From a checkpoint of a small transformer trained on Wikipedia: untied embeddings.
Each number is 500 + 40 x the weight over its row's rms, rounded and kept within 0 to 999. Layers, rows and columns count from 0. Numbers have three digits each. The size before them is the row's rms in percent of the matrix's.

# layer 11 MLP up, 1024x128, rms 0.0703, rows 243-297, columns 0-127
005:508482498459454456512505482558464502540477446431503488429452445534475439459507464479570497516466467576481483571476479493559503474542511416512453516496545526471422511466492488528480501553509472462480454478595476489520529549484445419546491521425469476534456510523541500527460502523575521459475561580495555541460604512503474504513401506518472482465492567446483506503497471504489437468562
166:500531418543490545494494509437562487555449514519528483480544558515462535527524498514443471475590482522479506499445533479457484532383504595545442448452497522580514490504527538463569464555515546462555507471478477469491507400451456499459501491500489498463453497467537509561475560505538481472434560488533461456520503544498549543483516473488552552469533481459514447509489454435467581467538
126:578456463479485539516478523521559604452520526504410457528524562509465526544517591498495452459518514460494523456563445446500513596506529564539471496473479560520462529548478555454575453481541477498574534478487456467501526521469531514466451483548509488508484492507576521462502525556474483481452487528518546442449491540530464513409602419464471528491464504476502517477486446513464480510491
005:534546542538542546552571488531540469597526523452478467531619571555553480492529520528538519535559484594525533594517524551537502505465548514536484489572428515505574526561518513516557580552539545504526492463532490502528507526504572527494498465544504529489476493542537496505578517524553550521549493495460534554555523485523542521497538532504507476550540499535503513501524544552551464463543
140:421446481448493493540463556558499502492479435543453536471545485466541513477438531495443452439570541507520497466496549464390504544544492515553499513518468530507490484500536552543541491599542502501537465495519552450544467540497482497549540438580561483452530512561455466462529501454491526466579489470470461430548477532484479561498467514535516502524488494509480475469574489494387540449492
007:468448465496467516467485483437485492450457431492457489530398479460489481497475507452385471464461504462459457434476460415500450497516453499505456425469509449425499438499485532471486418469441465509450472463424470480504452474511415493478495518485495500442507482448449480464484483496443455492451423473454435463433475453464489520504521415497454487461484481456478498493487454451451495488472
004:560472509535573543538516493481574438573502478505480466497616586568522536486528558495541508508554484541547527544398523566496497495438508558520487466558411516514533533558496468464485550507492513502523510421483462503471460494480588512526497509535450512503473453490535501542589496523483508479504480474430484516499479507433470564438563503517496510589537471529480507508546533498507522468558
006:519509488459441504512567453535449509554508489492554503452457452492485465510515475483576505527507489531540514564522507521517562493491537463486520524528632509511540486517497474564469535502534512555540555524578505519516569570528522501543530472453519510480479496551530491512487518539602527500552500579608590557459557520529487477541442556506557519450493568491500550549522523562532530527539
125:476471504458530508496458505522486505468505554519508508501493406538527514528476520493545438533477433453553456437393484505478535536443539583519508501545472537518449458473582478482544534504477491479471533453489535541562496485527472457481547525513575492525519518440420505478462550449491542500503498441487484467509479540642478508538510502499503485587561497548427465545582504542497430474495
004:475542512544508532544553496505566462572516491444513504527578527537543529479481554478451552481499456539476542484486508544501536541470487550429496485523491456505493509499502499439564557447464457381483537484548462462564488443478505484558490478491520484472531573528497477458515447448510435507493487433398475473498452446444475507486543528517568393522541494546502509514585525568480525498529
131:507503492530548497477523544500560457523533472481501490500592468416535543485498517552539501558527576493528538467456495519493498581503492572469516494502491500512401383462529476488533561459455531550476522503494535542466466513547528503430456574510431478451457445477432499522484531473434517521522557467507568461485463523516513502506527416476396480472555408484522489479507482551511531477513
007:512526497511542501480518573468552496480517499547484502612418505486522564587460570478448500532511535426480481408531472521523496513552478568495476457512442474533531507492490542498525400465491506468496488496436535493482488493516460561440517538569496470462571506486430513471554516461449503530475457404533430454520508464467530566516592442509460533507513476524519459487507548464466538516508
111:497482473473530513437537514488495509449484571443544474514483527451499522489525460517540417555463461460536525487445564524508438498499539426560522494503502523531487488456492537560492487558445488476477514501502452503560490566489486480511446496529446475434505548495485543499535471456548461503494487508452477495503457493564548527543561565493448474596584569524363429540546521473427496514453
124:510518451565474556469504485450527594501441499436534514555577517420524556535532499498467493468553536562510475516576475528488472498434547493534506565515523477476538557430523475529489466491518579498474460497504519424374449535478493603466443466521467494494458471478500508506508428519545505490424550474519452497505429526478534478532554536468450489471440526492507471528515504475543530537501
005:447476523503470492536505481550503480584534458452481486480532512543520434397531474527525535493488457628484462549486457492568514496515495419472487509488492477469419542497507494465529547552503477406476426460571452502564517498489451433532483499475487477515432540549516491507522480516560524504494561503461517529459597488565478490466490551518489434505514545465454499463506436510543420474534
005:579519528537517461497542499475507513556525562515548466534653554494523579523512521489510493515507533525524544532517569538426488519496513562503546535563508536507539518512524496520534585461497475522562531476518492527500469475488552473554505462540522545490525536486546512460481482497545482474576483558434501449531402523461561497528533528567567526559582516562527506503479532565473512528448
006:482500495530527522521500552464528477441488485507468524578406482478492560558475551463429512495459523441487506392502497490507515537565464561481481439487549476509508467491467523487533404430438478483450502519460521473498477468509437524497507551541532489472573562490443485454502481458425444513419448398481417451495496465462490530508558427499500509504528475483551498505500507464445553543487
062:437453523561549470516555476442539430459511559508498513572476487515496530502464507481542492498503470503491491405542454575556529469491525571499531471498481499492480481507512542492499473413501515450435509428491583506550479466495478581471525537533571495482456529501443495447491535441508484551516568445413494424480540502549471511413525537469449478501539518510445474451520538496550573526452
110:515514511469575538413440530457514449564505550593465477488508523405548543478486462500511529468549543512470530571522510473517523524505506484545402444445516476524560520473517485481477423509502452540441483493490438564543498422514484504485511470500550474459447493482545566470499542527480505495470500561587473415524535575440535482458473482500445513558511463477523450439503469517536492464526
004:571473498512544451522583524469511525496474539437513504544568506498473552554485548460519492501473507460541545445481542499413493473532478564496481490544494544559490508490475433508490545502490457468533560447527482465528459497549539419543494478536544479497518556444481524453429539446521475442442405523436509477520451499394507489554486461536536509522549453519540483509535526527432528566421
146:429593454469483467495464525546514493598517570459477489474473444447517439500547564504437543550567573470539469511454528485492505545500534501556462530478500461531486438508476517432536474528521521523516408518469549491495458534471583529530539428489428487445492538503480494583477473488473564500534541459454550482467467559461510583513498546511454476522494502491477511468523470468450569518466
186:499564471543520480364494497514523505498444576451492496481494506530569548509541539558494555462517523488471487416519469480516467594470558502526533485526513486494532507457527617526471549574489511493514509474461439437372460494534507484519499500536499479507434467513542526476580510506486498495514519456497485472424545579512495529454502489484461534552464466525487526541522506450487489476405
006:426452512560528515555524494506472462480498506419497523513494530540492474440498483496545555507451451575526521520545496499593556461558505502460479468488604524524484524517464466482510556502517465441461502494609524493605536527543471477530514538489556457524443573542518454516496550505528512475441544483481551532500610456549455486504490563469554447483476528447492499511529474547555516544514
174:598541455430488479543442537555474521511545481471502426513577512523440482552515493524505485489473524485504503536542507479490448573435473444526449491511456449600473466499516493519546532499432565486519521583492513422470481495518562464554424563584520537455519467520517520571480515460431523517464469501478497456499484592559519443521530491483495540516483487493510460551460521430526499472530
005:484561472413525476462547500490537521477537487540466500528450420442506486533496496516447476534505483482504436462493423510477449538476500477565460459530420448478560486493495528511554396514469505578533487518397461520456446474475476562470481495540394544444507472479442482470539537487476511546446464495583459469501518507491544505542547430489435512487534478502482475427469520497505538491441
004:465455521521535506505444442424489486457503519524517484512576508488474459393463480506429509474522448548521494499482517443443490497499444560428549478436553495491484471540484499432497498401430470448437539543494473513535441460479510496485506488517541522474474542508552453497476508497461403478517450501441465467475421501480446446440562542505604483496504468474470514523517435505475545554458
124:518517502508500532529501501527463528407548474455564486542514532467573551568482528548453382508519486498445504487488532453472407488436527476547505519541489540491544527470489557526475487510554525523599506475503454486409444460496517507466487565488473535534515556413486528492499476489545549481555464464422434511551536490500501498423528508488493527444526513552460488536497450406471476502459
005:481457518460498506475494438533483515449505482451458451464509433543446406425540459506530487502539426612505480563453482475442461502451499460496515489459486484430460520498509501458493530531478501489460470451472460523525439457461508489454457484494439513500434487499576462502410523522491501461483517534434551498527491509485545474485455467504533390472464492429455510445470452501521435407463
158:496510457472521489474477444548493531528523516575504462471552530440544508471475490498567462585482489542538491474472516471475485465507573526451444542470523468468490560469469534453485489467501504547491536521545492493557465428533531564477472487486505488469522507494450480531569434478553575502568468497543528528469454462522511588407484431459461490563481475528504398417553433496521463511422
005:496485498500494530469457497433507471503438448444471469544513475507473469435476508520417527481562485488488521467454458425450451476459443490492453489445404443492459508525502510414482452474439528472454481475436432460496472510436475487445511498467527485491470422465460520509523490481433458463479416428525456488504471516468440529435519475470455444521435457467446504460523411447474492453475
122:568459481545504460507536472521626525502551549509507502516484442435557494520508464491542467446497435552467482585557482511530546517447473551440486456511451547477541560381477495500491503456556463545537434503450503512483482466438513538492502498446530542582537485459463522553490534497436479438493500481534512466585553556478493509469508495517471478546469454511526485496463519459469444567506
125:517492460542542577489487505500497561531493524444428517509507553431533581502506476411466511585507422495464478477475464446486451500511517514524529465487548507516494596439488501581535478470570439480532477497464484523404474506479447531423494568467481513510499536454443531563529475463513523449522499490518481505535506499461487483399493495455539530538555485543495543494499528510425525570426
141:543534524459511572467506476498495507467539445516490432478499494536508519547435527561482473452561535452491485566500490553447402560525530531501509484540464556548501506493587580457540470506539547497587501576512493451440484506519539459517475522550551530449502475448506527489567461446521495412500449438473463495457525580537457521519559433473496478491559519509453428491473449527509500511507
005:501490489445510442458471508483541490457538523529511438516521447463480508490509528477472472473487460484457449462444465491405452514481492519468516499515407456474507486456486494474535462433445486455492473491451451505453431431438477507473478474531395487491516493446509460447471491442451459490495435473488436394505385489442510456470545453556469456528520462465482481425461492467444502471443
004:429453559508514550517459447520450517518511502454454506465546494501526414417498474500502518493516457595506473529479549489462501504475471445453501505443555500451456491500535469450482547521436486503465487496478471490593442466505468475549496528467546527560396516485510516486481535526498475535472536518382522574484526552493485484470438518543521442471497519452455543494534406492550399523516
169:478481419545509471483571551515465523501474530481498516489562503470576535478518484471460498517562477515443476513486444518480510482528531603540507550485486505462556473474494532564550470572452476513466496471467510575490528499488504563472579525569413451485568467535431565479485480406518562404528472457489474547443521478527563571481480451519534491492470478571524478479541461487489507461512
160:467508547509466448461541519504467472597495509530473530580572486520512462483634472540485545442515521582466467553551475515544497539454486465524460555481472479469511494463467464513538423536516469469518494484436521449551389484450501518506517500579437590449505454526506451505500577558478484483525541444563460429525486521501532518526474453524503517489501433502513493518520488474459512501524
007:473493482473508463473447530483487488506481450448457469511506478478485478509480513468446481482487478498425473464439477494477475469501469493484421477497449465479403519472506477460497441497475450427444450433482492464470471479446468444474443523497474424535496510463519518482491508436429476496435465416376433474475467482452424515497474458524407457472493458476482479487448492427436455410483
006:470553548542524561546479521521571501499567541559513544566537515539530524440510526552512552515497508573504504501571482566566511549544531534499531513503510497514516534483522551496574565508510528443472491544539509545595524462508434562491524556518521527525485544552506483544554518538514485538533600478531465480552544494576543531465581552501544456534541549524476509472540474504563534556547
005:514523580535546540547509478540539458498542573509523481508615540571523480427530511531603535536542456581513522533496548579504499544471543552495518541494416522535507539499536490503527545503543532471468514512525505508522514468489536544462495513538501502563468491532540492533537505519509494521570593500459520513584489489489524523408548539516547442580535501506481506453551510525555517497581
138:567497504436548483549497500523482575494462481534549424455553500507535543477468525429447454486517469495428554416547477581388511481488481529497488492542487466543495561481521491483550504526580507441496484534530511448514478530491517529520488443472537474514502481495414492494559472480495511496488514449458383473548528571549541457523511510428509558504450584486529503459491530507441475453522
005:496561501565548531517489560508566505493548520560547541527540518509502532568526520541506508519568522484485527499478563497475541508501509557539543506538556525556536514561519525531565492522555572548510567589524544509492532498524563594488520532598507506536545536538553549513564573475493512548482500514558502539553493560538478484485564516529480578501499456512561518542536559475499557562541
128:481477414461533483488547559467520496571447565502481430527488417375532554476540551472464508573493461486489579543468411482544482542485552501511474503500462534490424524544464546485525510542538545534574483462448459469501515496463523485435506513514454543477504538519517485507542504538490509484463427541492491501608393501469490545484534533508498561498488449481536537474463487508498481467493
157:447498496599519410417476504503552448428499489507497414466525509423560554494537502533525472511533534437483504538485502526455503478385490541544543533550493457509524542426515556530508526469515525516500455494513484431449510440499526476503508466610473495527583444422550503515456525539486488523520424496525509535501560521529453527546526485447534527473537426488501513500519470479471528505475
004:506542519506487495445475503517509478440478507580517527536502540473532529530488506478455470517555529458435478499475538501473483564484483559571482521488483512512549457521527536549485409498532530588456551556417545520396528500496504596493475506593555500538567488504537548511556503470475466556534494503469503515551391528462517498503532460555474575484495449572546508542536524443507507523549
171:560497446547498516507518508471561476562469489465517557553541478479517491523555497550533472503587495512489616434470493584506518486502545486552444520425421518499503481501516452567547439547458452481514422512470463492532514507486554556471510498496529509527534494464483509481536477526473524430448563452576523432536496437513508502555453389493504538492503444533488462479478462527441465463535
003:468480535544488573531448490450518484444537504553492537557523544482503529434479486542437540492532511538474527484525521511473498569500465586489559531476589456447491478525488527460543501449461500554453507548444478554545513456446455527480521512529563521504484522501522507492489503517397426544559479456529439453524390531538464490438593549499511487513514450488515534514521415463508547553498
007:477490463469508462464438506439498483458457501487477484506486461445480514510474520450429459447477496440463482427469485480417444478486470505485487456489435457484473486453473478457486464452461468455490478480450458472455443432445494473451466493481448482481524467435470486437482482443415472491453446423429419416485414472479452472503495448487473457486489458492492480466444494434448483452422
112:467491498502461439473542492477533469526512452502476484590480495511521479470517512538493560531506522436477499434464537580570529438450523511498416467571502495521488601505506571425516565484499537513450505389531501555517522489459517509516474392453453561501516518497513535452545534486472566561508510536429487469486525489549562592482469520504517516518448483497524519479558478486472504476427
127:479523522506504475536429476542570551478545536542470447516504568590530498543582517536511449473533619466523501492461503569405440448449585476519468530498491463583546558551501514454480520504536494487465478559537504518517482488441498518406503535511497491463519487454486562477493399475501507529440477511522517504459470498509484493523585475487476498505466523548456446446499468509521552509452
004:522514452492493497479523521495541493511530478516487481554515506486513521508469560468457488446463513406442548450396485533424429534473497497525469517557408451471505505464458486475517520449487467464510511430460446494482504419457454459516481484524475464486494474434457493426509450466515461470498463467476431456471393486451451482485509447565388524515561448549532496458541515441490506487535
005:519553584512543508504530572537552527507602539501512503575573506536550507467515551553482562541547480597492489486539506533538494573559503541496509525503505497536480573503567561479589492548476528445491462528505520515589477492496469499493498544572507510549534615507557520539519545487503489544509559490520491486567525502495567541496581527554536455527546499523532481451510493518503503514512
119:478559420522472448458533489445512550466524509496577579582509485516498527481480514529448549535496549556508424479466490525520528534435482496484497455550481434496444445569483512473527568482463494523471444497465516473505434503466550480537495502511510517485503445512465475461433574488547493507572545410507453417531584498488514524525504491534474453574467491551501508459588512497507567504432
006:516561534553578544545522583488548511496538538513531534544521542517514561568517569521498573511506517496511531465507546528509559552528491575517521489546600528571538526562537519521554494476508537533506531525502535518534503505528526585547524570563546523531565602502543544516545571489466484546467504496560470512527505523510498569524567512529524514521521468511561525542534524513478591527509
157:490556475539494487393520482538534458489539477503543531548575561443452530489523514520548516455530572532586472527532480488509511546407460515528464496473463515443478509444484462520560486536478532497556508498492540387478484500515504502447449532485496525427513464441513471491521469567489507507491587478569479450538460477491503511589560420533441522482428491472509485469504489479524584536480
# layer 11 MLP down (transposed), 1024x128, rms 0.0621, rows 243-296, columns 0-127
004:502535517580565534507468513476526475508517415463490521508476548460480483535455502519475495496455449467467519445520528460526493565464389594470551493515412494518527532496474474488423502553558514476497505491443491541473505486520546535476495422521531488406496537490455556509567465515420497461510509497429482383485495516540562519520515514510530493481507503498583537578503561499504549548549
166:461477511535553456544535411496547519456517458514465492488488512527531479504513523422492503522425454475524448544506475513508493546492576470542592500473651488506490564527453448532467501480524450434547486483484538500580568495481469480517483478496520430494476477504509508475493517474513430509530517482425482538466466488509529550500486487483442501614547513447472556453546592564467504496483
104:511505405476470469462535497449523503470513562452491492497499536484521479480549530491534487466535471409393499484461563535453584461459467464478555481515492508567579567493458528577565561470488452453554483504473519493394567563527523485505607494493496499512469536531429523520482491467493520497469473460492454518479507549513521510433418548518515535486561491506468503526535496451548493470525
003:507527468598492500500490536515508525511466581580532500569469501492467546535459470497504458469574522468500463505455523484521536525513515535529476596522563519472448594525525509466495486519523545514518510551494504531530525445548535499447565511498543525626511535488518537562536493487514529457571468489470554426514508497481510561454441493465555614481474507547530465538491501525471523583562
136:528492508519501520524585511471561470508450515440488508549456454517551429486529469518557445488470502444455524570515481515467502505520448442468500570506444473420562547515480519474497450396472526538528535530544416497470429500477437502527413516491489562532574453500523469489480557512527446557495492521472580490469508550489569499426473525548560521435545504465516527524461498492536544525506
004:483504499517532503526517476573503507460509587455506480444646423478466528493617544474473477546477492496504481525502513497416500423467481444496490463487479525503507507415469486544526495509498425474511457497538525479421498509468477433499442481538464512536511439490516457498476503499536468502460539458564553555510413443501421474473434549511465434516458483471490546461454516526502467497460
003:475535466557475457487494513496490541491542570571562478573461458488501544501509481517433547451531499487529539527460538508505483531546525529515425603524553469487486555493531461464492520515503549496498453532473477530534542492510499491383556518513508515540451556500458535497506479470540534517585476532542531417556496485437539571513449521472548522410419489523590483545549464491499501566482
004:449494500514535443457483496473478470508487489465515544562453519528509509499474529516499500511484468433460493440501556444551459530515465555463514475460414467468395451516428493455476544517516529436461548524466553465472435506495490511473480539496522450542500533512483495470530507479413447605431500447438422419423448441475524466446580534452492502506523522460542450483507488467466552495501
112:487509472560467516581472544498540532485519444498506472564475492513530472498582522507405507513472515476517529574479496449502466529456480525456452508474415557482517537504471523525487513539490527519575451561540483472449476541492507494538497454488455558479509426512486502521471394495555533508498552503477407553596545508451574435489479486468466461429498533463470539548432539538466540445470
003:530463455507435421485512471552436498494515534491429421521462448526520481540513457504574464452499515456516456506464593535478455472525516463580545565498483538430488504547491527467464445538564481497469496513524502556491495531465557538428504525493500528554472399467554448518501501479565528477573506484567547496484479531454489482502415557503546539480456479439476471496520426483547464537482
139:483505522470501483527461454556499545529477568509509464560456553550459476514453515478536449482489471441462499511572481533467532545541569457497466497517444538485511542490450571494493455503553461444472474497549470439593587512499471495531557490417533506505478453486514456513537454464526457467509538531327440449519508521495541531546473556564476488491497523535519513499530479457443462502492
005:528480483466455504502465418526448544454507505436479446415642469462445519500628534527473486443523526485494468516508534482433525418470513415555458478459517522487497449472479488565558488479493437479487443517506485471481506498456461486534430475477496496521452423470532456473449518502516472464523483509528535570475465475493459463435442541532496447522511494478436514452495464498535474472488
113:484468442467544498487526516521476498534519499534437475492410437484477503446443542497479548527500523495492577504526495492523456496541535507565523490508378603506501485647482499497572523464492531534533470474463479457430528509568451503550522510549452548528491473448516473553524544519515546455483467475543483386542548470515559470531511451487425493480501491466475522512450497542486497472499
116:487521479462538535458486527536542509520498456493540445539416479478501569480489474605555533480379463432543452488466520486557515517499517475497528465492479465478498506553470478522446478482550459503493519549431512528524565500584400487488500496497525549525501431524525583458456551501488402537434453492456544459483507470536485500529542488489492527556460497475524557465456557478467577515531
004:528551494564523522521485507459490468507454444459491485511423520491449479573404464457500459492463488458463519439495505489471467531430403549519555541521504500505515548486453497459439468504570521496514476489502485503443518436500587518435506448490528489471534480459452554542517485502413556409533479504436534400478477520480532523564412425493522511463485479499538533549460538539481507508512
003:528468500466468510526477525526525467513495596494497499514376437582519483468511443538527568515574501508515429508478509480543511431550530544461426476455447474458428457553538486470460451472542528520467512550491540531554500471430509562463530534455546515573466409546535446509518513497511482518482507508532534561530479567533512493493554501418506472463497447482447488480496449469492468549535
005:501470472447456518489509463533476549457531498478484469424651450470517529497626539538493488500513513498484468547531537520457528439446510425530479481473467522476511453489497492565533504520526432481499473490512506512508503564466473500535452471511486528500492389495550464497468545502574479489515527489579548603504469513503472449467467612562473455510456490475478521493489469524544449468470
051:556512488463481531444456502525493577543521410483523522416533542475533423490541488465484494457497537488511491605476537466473472504496501441509475500543447505522522452494482477540490500601458496478552513598527426485458558536467531461503459475459480511511513449473540493546511474569512528434502430564603527584503459500499546508539428493542526524475505476500512501470496439514417479480536
097:503492484494472442522488442517381518510535492449487436432370513516507518519506523423525483487539472475510556504479527550520505490488517501479529517493708551485476483501520470450464531496459506511480507535520501519506521513481499516445497541473510552488522607480501555463515455538526530576545484425478533573486484440539490489469500517499505522448475523480508453533481485516478502545451
003:477459465423459464439457463536481489454553490487485442507452429502512491495500458553471524438520440522492418519507492477531491407503520505469429474480456489436437410535551433507479456488516505490459506489461476511488469487408481552509453531447489489491449439487513447494537432449488466551496553480553466502524421530500474443464553570465475478407474476465479521460500452511553443495527
158:591429499508489465498608483464500478470460465506549535506561531556505516542480506557495520508502444532458502466465520543517523468528421487446453507522390491485492487479468514552517489503500476527469530548481531527476471515531472475505499541565512536493523455482523537522556569427450452535418464517614511504467550464477519469486496374473529550448517527519474494528411554495507544544476
185:485507521465493459411469478492507459546464513474509490456501518495496501545506448538476489528463560473480502516502432461498524523546450528485476516560615562429513510455464452458555495529537529496456601488529472408502488483435488506486531491552487464414452408482502439502521525555537487474515565442457532578527544523532524572544527452489522526520526536505474508556397504567498522507497
004:543524434521467538456495510488494505505568420532472492438487463491502512579398470495503439479472464514434483504515509476466479568402394461542566546521440494475487496483463494546487452595573514476517546441468456481455539501493527510491466454460454480462569489465509569526542433482444505438528494515508510487486460537502541442536450478537484562430482501495523506540456529524543489473532
193:513531538531470458518511521518509445489513540542497498502559519554456490494517484489479539535432510497486561508567555548546440469497520449457497472518419554527495417527510513568486568463473489444422570523420525488545490525472507496512454449461600536518489542512542500550438488499529510586480518481586493504464491402484524455489441428498446529481492555527549527511447470497538413512514
003:476496586531529562520498519535498533497468519469537532550556554501444550508575563509490452472554502487523508458504597442482522436481477468484538534465514547506464424491504550521555538509499526467502487538605568482431486529531508449529516558551453531547507459459528473505461477495482441460539500425468465485502454428474495528450501519537511515605458567463464559502503516528466536560554
003:533516469457498476544575607491531501528530581563536507503488514587530500546504507480552541583501538539523540547506517579524515508496583463511506552538502534516534524498497516509519517570540567553530539499550550503530522550510463499521527521471471514554557408564569555482513535519579610574497524519546537531549515516509523506602486536483470489496475484525516493474490529490537464469515
103:565491501527560509527487565468497521566472504463440454551444548478467497471454557524519498522498542475473466531529537497490529468474478550495544555524414461488479456559485452534483499517441543485444415502508553509587584520485436462456472542454450447575554493490503472509535493550512511554443470528404476456482480460501515519494509465541500466491509438444464476561563592511564525496496
004:437522462544545523499501543440524485550458487575532516557466554466513465511382411473453523519428451489513543443484417521515504510487476555440487550558529496499490532511469452508442520537494520508478489529547532482449497463550512500534565525510494483518505468489447517489517438458476599478522463476425445448513503489536485508558509415485447568490425483547526521517498573481447504506558
157:469475509513484475503438511512507488478471527566498463533442499524478443470519461530514509474530478506490518507531556493522483559492497489543499474486769499415490465465510514473495492563546532569461537467516526532520496520485502460549515486460511470509474582521487537470522489523513484481503514454405527473483486495541423506491485463457480411541469484520502545514500459499480499541504
003:474485456482501426488487541543461503479486525575516488476513506480508461533493508442466464523419501471469471531499438562458484524515564480565486568538560522526534571449497463487463477508479477549533437506552519463501492449522489519484484445539468479528500566554530520444502512504530604558518492506370530453511492404428521516499407500440482504437498508580533458490492489491477434455476
101:460495473493482518495477544510525467448439552503497408587440501495466601535562492493460515477528545501478500556481561501488411535543529438508450553501336503523454501589549504538517456487539470489515473457496540544502511448540450504533537468509521452524461479479534490486487469508553458480481523534411512511449492594437507518564494508490525512525461515471512544482503543498468513520539
109:500520523507502495484566525489528478526492540516543465508470457518471481483467541454514478468494513453505499539565524565511482580477517489468437523551359555533495433564478465436450553456550470500540486473520476522457573484491496521467479462481510511440482447580598438522513499498498492552442442497507529570457470488547466465568492497522516492441469551482449568499471560555574465455515
127:457529489531508479547504508488454545474530464508585535509523471460521511389502533484625565459474534465450484526458501453490525472546560482490445501510440499484462496495503483532524475547509533475459456503465595532408484534488461536460500535466458441514549458480438499475502503478546485510533558483453514508569526486457530513553523472480419481545575424539506510465486465598551560480482
003:553509528496509518560536515495521533555526518503548471517492537565518476488497467546512556498516534535560559504522565558518549456583531503483460507472564583492517505544526471559493579507578516528465490568542555536517522519507491545513535586483517514547514334546496482535484535492525560459548513492506556552588520574530549515545527505533534493539435507518483521503541509486488525518549
004:478514505508516474487531539423496471520443461508494498514431516490434452509401417437481485525445447456502519532451403519493457503484502561456523501586448497483518535440488498476477507519488525462490503473534440526438541475506572427458506432512462500459533495491481520509498467441518620493498479519481478430492499485524475512574459400458429490447425490495535517514450530536451458482496
163:496562562497539498507509413482525502471513508461513417484503502597478459509503507539584510457504510511536511494492515478527442540500423466512537460455622511583474520498473499497430519532497523447534534515417601450501500469517494508522480491455495454578470391462539492446516537586507468545426541529480485521487479478468473463533480500472448535541463557470497498494483583475495490511484
167:467486511509593485528515439481590512535488507542454472471434463531485521512407428514579499586455495478448553489532498429520453516439513511457583469498563491503495511553500504526461472481511540522443473510496487546468477510523548446563524472449513491550540568451447536439515502490531454507488520523431512523501553509476496447495542564525486422540459468559474539483430492441558489509562
004:522481473509544551527468411494434482452502487475481416436501541440442511511452417464485492482492453469498545509530503497480543515490507470509502542540507562488566594479495503519438487493475465515540453455476415530512541471492501540528530415497533542443462467526431478541530468483514501410566480576585510498534533511487554500468388468516521466468503581480524570524524502467506521536476
004:590528508526473528513557549533502521571497427497501499424488523512477455545486494482528471458491550480471510526488548478413473509459431489527563548520557536517559522460497511514520465538593500507520436494534519490451538511522583499449504467509435515489567509486502547502451509514485581405562460516511594539486520558510538508571418423565492543526470446518470477531480522525463472468500
003:516523431542454441515507565453510560559481452551474474490412548446505471481424440486468505425490523452533518527484474528506478565516506523497471537518526509496501533504503449491476536509502530498478493523453478527494483486543547492428534518466504478479519508487442544493472529454519612436577398515489494414514611554495522535590476433498492572452437496481495451504537497494454483515535
126:516495527478499514480519519510436412519512450510473556473548485490562524499456481530520528534442470535517568583422475471518507528541512503526510522466459573499442522458510518515492454511547485515503517459506448506503479500454421507497463525500458565501541465547501461502471477350489493529480554514417519442517474511488530449609514527522388496514570528457509525481517572455578499516528
003:494475496457504514507514476458487514476550556555582501466522557505507524507486519500515539535525524515558533560522505564537603536478590424470495559478528538475540519520540578532503596531418520481550535495539474509564510520509476501587538513452530550560520503574506499527538508503562521520484496532611502507567583445485526561528524568522517541555494558553517508472514503488492511500467
153:492473509487424493508485487484498490492506504462537501448409529458511515451499465451552444499448470490549493513588498497457497547496456496466505451451405477536517463539519489566470534419481494487459549448547505453493496516602516527481582514479552605465481546562511577501500452575514478525519477496404557519505451514565498509515472586473513523462468521463482462503586491531503508540482
157:450515528533515521514518545447528567565474479445491527502490500501411467555472557446485481538513570550449395529439475483451546472522487424519557460517443529514439512521442469489450504494514463498469525551533490443526506424505469502517533486578507459467468481542504561527484477561503420509557486470451479509446553551580449519561456487595538507495498501464528471474472486549495520527552
004:467467465481521474530467493481506494456492554489486442439540490460456497413555484460476496541520521465555524524498485538483509484506573423509458402447533531481523463470499535515519526457374446467522472469490492482524434490516437458482476535489502518482441466512480429500440554505561459470476479510606432501510568440484450500491505511432469453545491550449444494428475501479432515510432
195:523524442491471527480505504485529598507455470417496449505443501576429491565533466474458556450503513498591508462478551499499496530486474453524472455479394488485522453484453561538472496509543482544567468514502390558514534467464560466476527488494523572523484542479515519514570550431465534495525444477512530506492443564488464514538522565470569529523498454522402515509489496473509474468529
003:533470471454501483522582555549492494526457546545535474429508444544510507501498523446496506555476535459477523568482468566427504504457551448513488483477558513519546523423489518497471507495487465496509474482562556492486535538507463509460552522540446514544536466554496505467422630480578579482493462495494527579535540475490510475539421436495445471540459498588457471466514501498450480469436
003:522426510393437511535515441539480504516540526515536489469479474550497471448494470517558536515542495554493532517506470488494538456550562442475457530498487553455535513501559493528523475443451485552528430529501482478515528520454454531546541504501495526539456505525530440524479454542573483486515545621556611660537503533492497492486520460533497485510505493512432505509499435460493516488473
095:475502477514542520541453534528506548537494491515560494483509495431539484627496504500489488509539476483493526555548539495435518530524481450484469465476503473490535438444531480519499459521440464547576476592464489431576515536546530420506500573504540496467505509488467492484437445452499401440462521484437564543489443558484451436517499486580527501480544439464460472518501507566446484528518
116:482471495471531492468537494484472444509573424488426531507431529474448496486517537464521516490494412460470497525498477505506486497564520487496555467465527508505466483477540529509495452492562548458572579528505528458487464487476503467575492487527512595548438427471468458521533509500520545556544546511418509492545580519413507518510462520501456495577482470507533593465568429466507417458540
003:523481546475440476523456431573437488463500540434496442473470467501507486464520473546467547448506487488539483536474588496494498440562491509442455480453494527468472479486529491488461491483560445466483387494478491509507463494415558573409549526558498551493413489494409391535445483487501487522488496503530550542535496470464524492488520531482580464473488499461481530500513460515431489524443
003:543486498513511520535488525489496527506437452476426407476496529482449459545466429458511439441491497492504497532533479511453519466456513462541534537509527556531559540471481471544474453518572472534492500503558510493435512459507532537535513478498497495456534335499494525475502509471509587389563463476451510465514530539542517488554418431506482495532462488526473578517484547523534448508556
103:491463542469442488543507494431551462485545450492508531516417489490533448479498492467530487489548413432527490542511533549483464470547489572567507528548379530486522485456526416537504510480558524478458548519501535525544568458584519542475481533473480530513525468573457518533452413495542562470567507490511528566515464455480509450492418537504515488470415521495474500555443516511493495509511
003:511456452477439523499522449569463573484555518574526460507588473498546520518582502536482469530487496529514519565523524552502536461504583384532500567500514524497532508479539502535514516536482463496522523516553495541540528571482475497547504541515475555515512443558519477520519520473582482496540508488560530589561530518498518445487476582579473539483474593523515533526566475503562464510461